Weights of a small GPT-style language model, trained from scratch on English Wikipedia.
Size: 9 layers, width 128, 3 heads of 32, 1.89M parameters.
Architecture: RMSNorm before each block, rotary positions, no biases in attention or MLP, embeddings untied during training, normalized queries and keys, value residuals.
Training: a variant of Adam for these matrices, 5295 steps.
Each number is 500 + 40 x the weight over its row's rms, rounded and kept within 0 to 999. Layers, rows and columns count from 0. Numbers have three digits each. The size before them is the row's rms in percent of the matrix's.

# layer 5 MLP up, 512x128, rms 0.22, rows 19-44, columns 0-127
117:506533542514457500472487469539454512501516518469489502549512547466489530424488533477510473448505502481513473525514457529457492441510568477486497463465464419517531528421553407489578413469480507464517523549458503466449471561513491506548516535588499519480491499554491499532522587446496559486379496489522588481419487531476480602454510569528488492512522533505480543541592475506470482463503
096:563453488492452444457577560520517537520436506420466471480468518398469550482469526524531500494510516502511534481493477521569431400532461504481523534457472493527545541513547551457496517458520458527522513529499503518474490513498583465546460459479551481419469454492553498471500466567505496515462525534493542524543473483474479576609538489533475458522423520509475509542506521446398480423477
098:506534464512465504475432575496540524468503521512505528462544497553410481499475501456534478507493530606482506471531527512526539484533522502520509456501547547520586553410507489499547428544513503471459506522436499472441455499496524517517542524532520497458513514552461531548477518563465483517438469570513514496443499486444499479560475523582538500427538571625528403473456472468440538491516
110:539532514508520514450544521526500519534452476521436614545433505471464532472505540464537559429506506543453413522556498536550468530513558492481500424495492480475517507470496544446495518468487573505465505533505498537444421465474487455490487535509483579506440582461540527473498528501534462462488535486547494486487539550413531464526572538523520443548482524524446491548467582446502570447558
100:484519501491612541478477464542506449532488505508463577517551530524479477469567426527472552485458412471411504486551495554538545500494483551430510504489509429455495499496470471479441563442453447498490450470488478533525429551483506495567476458509464522559493471550477440584422542475573540508479553514481510493490472518490481455425443413515486491480466498495515436501481487549445520524504
106:500556449508472483492467482520509500602481449471502475534413516434493528552488502486444529469487483531501557452494385576458533471517493536499499561513506509502516491448515534545513458529470452458476515465533425527589396469531558515529454509482583492511539526470471465575517544508450575500417500455466524552489487559451527488484571540489571534516547486539477551513510492499486452493512
103:490455529468458529483560438498523456476476506566529521489532532463452487479530536435478571484472502489547526501481505478486520528501509525425474504510436421561494523465542520450473603556542517570586473519421440584509495608535483522482449503520483485500432473493540463439536569511469481480449532514470470576512574517493513440574521471487534435535510477449507493488454461485505454494515
102:473500432482418523479485442541471559533514539538571550553497512507478530462541478478446466532453556466466432537519455500456489482564537539535505557519447517508483499503551467516510522446475471519539465434486536571502437468483504554486519493552422424507514540586548466567493489484503514485468494577506494503514449435506568524483522540546490494450608447563518549435512564461484482506512
095:550489506506502496509545547495475487451484474544516542515485536449459544506520502495514477462539542579509465536613526487452456513553509526522548502456463488580462589460480403468489481412541460482544471579518555507445542470477524434493525499517450512446461559456493519531494562557498546559490562517503498553520467490516471495494460471566480474507454476545449484411448503549503544421534
106:568484520518477511500550469546486500503424494599523542518498488491490478437510562512486504466459499494542457516507490561471479427520584509517494488529512462533576523504556508522525459403491500495434494539408489508438490582522485540542544421544407404516465574457541476481514490494466513522455539475579529545485556528499523458441515481529518458488457498509531524487469510509475426513578
092:520454509501509429447557503508556465532540525467541589544537515473501457533579531465492475432480475531507484568490517458521554494555549506522505522461487524453635455533563509505510501548442519449534519510516449489463532604457478573493478553459471528527544519452548419521536516485500520467455476549512532460401544527493480533468539519482491480485504528509514511441461474439517576459512
099:494443436503474486450465576496471544508452568447519470462526515530472516485464528542521461443520599525451469536485504452476558438531538522484444461545421488500579537478482468496507455469546535503572526477512449563481487446461540523498485444497573442422446535495518524489412524525451492525456460435525481485547535504462499502512579524531603534521515513497524514533474525469469534427515
108:459467501465465525483566457556446450432540430542529515491492488490461459471586545506496450475446511425542493476502411499472574483525518570427424531503469472461481471450542398493463530525489433457461477512408536557569530511439455506532489542496498481465435480492450510501464480558479510489512449515499534488510479450529472488498454465518491478584489449523473535544505556471481568498490
093:491510462471507481461504456541530462558485497477603521536493528501492545546474544552582495489508520502510475411554491496478487484533482467443533534542468461547548531498486487584545472550455534460538585538485463567494494501541566520531477521502518403495549513492494541509544588486463470468456544473472527501496543495494575537530477435539560483489515469475487476468571479474416475371504
105:497482571538531493418519537537414523487574487557501522525421472536476412385526473519558476475503504493461449479555499414512473470460504515455520497499467467503487481405571466464497502501503522489488446554501484522535468448503471472499443490440491478485433496501432498551439517502541597523431468606473530479508506505441529500502506443531564527501481518551473511451525509528535499458491
112:586443500494539532452490526484471473543549457585520539498515473526446474536499533549492445470501570519532551501501476528428441435517591510522476497450510510508474437464518443464516538515477419566513532521485513476488551478484505545516488509484562505502440467589491445566480487552516515437427458532537519491480500449513491461480474444525514456443550438527540484457468511439543566441582
099:436516498421510507484501486561549510443519452514517544470386536471520508523473452450511462509469514497422487482507463476480563369518549525481469411470440505499515471499619519514485446458499512480489515515530506527525474454480470516551386479542516509474472499515540420537522478457592469524507438492486572514520478453473475557507490501485492440483486439495465470561556501483508515486527
099:515419482491459477504548479497497527451498413508486439489509514493490487431572489414458539490496573556443481528486506555510484494494571559508484551483425497438520494524492510499514493409467548487439533436438460514456506478405511507494496508544536470430533532466488445531516547524484468458524549519506544543541515618524464502479494511506525478572566531507543577542529586479516501472486
098:468444535484528526505511440497493436551528551440473478500420555534461392453483552481537500490505466452464600491532508612519505493512543539489476518493515459473496507492524491514573518546534481513474580474505463563514493486514477440532433472485520514546560566533413469487530522481518434469447471456522501552541543533437531478441458580504477419504512529515531532484520542525483467444535
094:452515521442500467471471477538541478574502550560491475546429508532490426568460475443485525532500506500516541556478462551421394462496497534512503499452445484495498535493460522487492523450538520510537482423505543520432503543533447571582465507498481450480489551551573462504506481520555503548474509556507500505538428575495518504548550460483478510444435524479475378505567531482472488489504
101:467488487514531545510485523479542462508534485593480554536536509473409464469519483541440480522508467514478508511494533483509439525503510534439463481492447503519483459546474397513534565507505474483520493495428447572469503392553526548522488497437490495467374567495486495511485516554460597414487500536501481566527453494545461497571543484509515464489546568535532531528461477491575512495533
111:445511440475513491508508418524551388558454406472444490501505518534477445531513435427508528512488498485472429557592514461528466518557501523482444447517479515405492492520430501506495477472500499504473492459511539544493509505468487467498505434460493468470422498498496455441544487509451562446451464542481462513431498512501506467565534573543512486531553493509455448544525576497581481463501
095:420495515433535490507504465492460386510505506490466502498479520458489454541493422547425541464478473630461492543499421571490420493528483525492470495474480503550511485533532474468536485537538489450510501438478474479510458525511470487541434481440556539499519540493587450471522538429465568507528483554448571483456507519477463491580521496495569460543454470465500554501499506536554535533500
100:456492529518553507472451544570464467453533473633500438489433558477493492437484483506535522536502525534442528551548545526491490526501526500506553546532471544483532471514432489492476522455521515461487492599503461485510515467465524408545506537511560503504542491509472477537412461471516504453460519449527506476553419566494553469462532562551560449428502538465457528437500535549529510449514
088:485515522534458441469512541444531563450533493507434503482452536532445493477524530445533461412504606519445525492462493480518491500492540536511475560485475482433514513558482553521473443496505512530473560554472489468512495474489474475495463536455555535484477526510518547566442557469471531519483540510610530521460449534443476500475563412529499451421515635533456479511545507529484463514492
105:559483464397568569495484457482569520453477464496513535536506496462481490549501509462536544511507531587491516568554542533530503422473471510468519450428502534519544443536455500450478515509572423589502565457454486475551488544495501556578539479546517454508476497596495459557445525544460490452500490499525479495520484500531500499500540489522498459504528440498528480525564509419445533496575
# layer 5 MLP down (transposed), 512x128, rms 0.208, rows 19-43, columns 0-127
116:486544505457495607533488472477418508515468448541500464463502559535386525471475548483457462469500502521521534450536573462593445501525527507545530549472480558488508507447541420526549535487478501497475518541495436442451538459490525512560485438450510471509581475454552526546520514512551421488525523474527526466447516544456424533455491483567484565530532456480478448520483506519447480503517
098:459514504466446459576496537503505523510451499439494461465495472436535534494506505483523489532496427470573500518442480508458536472450451488482544504500594530539511512567463533547502502504525480505439483592508463460451493523448491534446501531483396469541477507496465579525466513487469443497494563493445503507570515483536414463535468562521459521561460488461528490433489533640554488483496
099:537441442528548494515506501530452501519489534473418424505486498505450497528521497473532513489522445550495493486511588469540556494481464426513492526523445565510493514565574530494465441535499548432464443566499567494432479476532480574585540492424473524454517522482463520542469486554472577553533485526567498485486483436568458533531456495472505489539502397502556469534499507434476480492537
098:509475502580461511482440555480524463519590508528493563522512390561617483534487541431517489468490460528486428522509569549520552594494548447452553515446437520495515540534551518478485632474485529493463490501565505534466489525577502485492472518476540498518486478470505522587498516510517468462555566439485442490527535528497521454491521450523489506544518513537511518505488478525526490489532
104:490558522499515497472484516472435419502486548510475531451504522502518534563509516518500437505512512553504473543514571477502462435481531542532568489518495527524547506456536450488450501535461530545518452422490620491528479451519533440538513488484431519437490440487562463543523522526541490569500583469414457472523466482491553530534503553485434549514558595516550473571438487531443501516486
105:528503454511482502576504520459542502434433488515490490530542492523483593499524534466462525471507554501514477507484482540511433444497440507508438448516527506509549529505458493429503565561522512533533511499541540486507460483519453518499600481503491542475470482499473519574369505499549515476570467553451541470540502532572509480572509526459548409563523495531539596470510450492586480516467
104:449508524517525511494538518473506453458522495519387517501478515494449518527541559458448520550495519438486421523394475553547490523483567474446579500461498441575484473445540535466515479474536539513476452576531443494522531536471531542509544541492529490501452520511515545529484419477551550453491515457505444484557586597540502481481461433533453523477516497468532462566498457515543470531506
103:483502613498525538422549537435531582428494457529544503521465462455545480532400431495597505492546485474522448534493525586495481451529495521524551530489523569438453460535515524515497486450508507445502521462505471460458484542453433494527553501524528546501549537554504504488518391498456525533465506446550469462452540455521521493475467510467427536531472526524526467514445519507510479519466
095:530468508552535523480447510485447480402513456473524481452479526492483516502509536457549507475542522513514532513483569466484437531547539478558459498474486532543492393475466529418467538491474538449559470507503508482454555503509504539524540391492480572456458540479507544484433416470523560534546419504518481493460427530536449467521414512499469579495457485444481506503536458573452500517512
109:498587478431524504513480449458456491544464458591515584554490508489466548510601534546499529464526480502551568539486500514473510533516455428509540468558440501547507524509529496537435505476551471481544499510481487497507516451544399523516493490454527477449488505528473420540497539520463533480507472612496549498432558453489544519430506460476506471519519529541499449588494459539517542506569
092:423470519470508502525507498441457479582458439475462503568509455533538542466486502457553428517542523553401548481488543478502526461449492451501487444532544584488437502489500419434495520515441460434515533540542529434523512485541491570528469513518544553486470508476471492434512488476515453504497527493559470477447505454498546517514548528484559442539616545556538540515516479485480500538443
098:416496456462479525457428517510480550527473509479492459505425514500474564553492544429467532485501519533497503547493452533494537493510556518543479490445484479567547516540493492506430505553484527551478505481569468465455520533436487537519467509537481501471502455513496564513502523552539490455424552411484504432576505467510494511491521516531489502524514366447510407580417508595504520524504
104:493519520460463472530593517545469452542500506568457552497555529519557444465509527529503419429460423488553524540541465453454490517441528573505519507486545440490505423564485502502487485433519507598529485472467511493463569519524469482451501518464537508525534502505544488578520584520457396569454500475477481437493501480505541485465522456477452540542448557457530519511494484489435497544492
094:513490553439490519548476530471502558518556475537522544507506494468541543538486467498477475497458512488494435474506554463463537570535412475463516507467491527497494534559463541471524539395578435491471561524447501546486503550541506472507488536636484530491487432482562530507488439499536518481494471536483418552426487490477441504534543536504529548590465427452481545460456489441486519480514
104:493444485481498502486465496453437548542486488497443532453519557457426459520473413440525478513491485480437476458510512536510509518495540477560517488484539445508474471458491453456514491516447502403516528550511501524555489550627454535565500528586500472473586473466458451530560403497513437508439474549477485454484469489480500474492537459473487507562440534551428541521505528505437473519510
112:540499529487479440431498475528509496532480493517483558478526437514454530515497456471520452476514383515469456575453434538527560519564483495530505571499469484463508544522433504533410508586404527525491497482501479468492503482473495463487479581472531511475542444484513447459532498527569521490435519498527481529522483563507486510442460419467504530522569412403514498517466471454559462522473
106:463563530508518493502492472465475470451550505474513493536530529558631415522461447523549489484517493492540489539431572509491516533545483475533568483487531474486510564508532537518554568544525430465483446455553438492465414492521480490522582510534516468489474475550459517423587429455472509526508556490497481485498481489524534503488419555520504519469483525424524564472523523480420490536552
101:507438535503473485505520461513493495488424477460544482567496482510582511506525505489566548517535499498469525531417458490499510530462500520544558459518526574520499510500551554502454533510524537475485489584482508482558505520458496454501480503550514444478514510371490464530614463516484448463564497552427560500488460490563457515548523488485441544522542505504572581462482453520530448502395
103:454490482550453495549465429475499470550467431466465531469498551474457518459521493437501456602523514488494477534531459568500468489511499498498502568497466493597464449568590468474561503595497497489530495492495599511512537528490480478486482512473495548551540619489506515519511501437457471432527536516477437481418576497497434505427454520495566443501503507498521509484495511504441522490484
097:533443482478511479514511605469487504522430556524432542485535499569525464446445494506496451480502420536522437517464474485451545533400442531503502520468465591462465466489483503514488525483487476473521499501428522461471519496528432428532490531433480485520507475429453518558483492575535460539524439536514500548553556565540488488475443454455485515498455509520494481479534458492464448458388
104:516556524497485500566476523490515500533550538494431594446478511535513483551519510512457430589474473474398476471453511526468502515597523544462566474464501467477504522496535583560511426462511497515528501493550492559486520541484496461476493493442432550436497463512532538489521458490522473464581497550513426568470574551496452482476504557490473498415454541525496530555519525502533487449445
120:529572516423475497479479460451491485451542495555548527480504437469566444500539526536492444468543438477515516480518428467521522529555470523486474480602491543465554524488470530512547509441517498463509477499528554538522497438545517516465498447570476513499524512456464423492529485470539411511535455547482551516563473495494521424461566540460503515561460508502538567544464457506509487464367
092:442510578488479515533549553513449500526515516511495512441517463447443551472436505483480501551548555508420468477479484535493636516518542477551462462506521455517423432452478507479483489475511550497548488484440479486524543549559518496565474418451445512486491484557522541497538466482469481441472505465451479525436464466478481503556520471531523567491521442490469486592414495486479582535512
101:490467464522479475452440496444466487515546498527469459520535443443564472543421462542516499565472582517525515547478548467459535522459457467536530446470574479568535423532535469507497488551562531441495493514475468530553491473420506464480539473542436555471503505438551555523579470527511548503421559470449493513521464451462441487523553553540530502483467520545482423483525546474473470545486
096:566438468568510544518481535552473521572520509543454562515543507437460521494472467528461492481498515488508508524486525507507462508462395511494464522531522539470509527496558421454516486489522542582515496484505492508502507496511408523516545442447549473507491503618507469539549452514476529488452494591551414454532487488470511518465578565473517456430568530527468551581535511444489449511504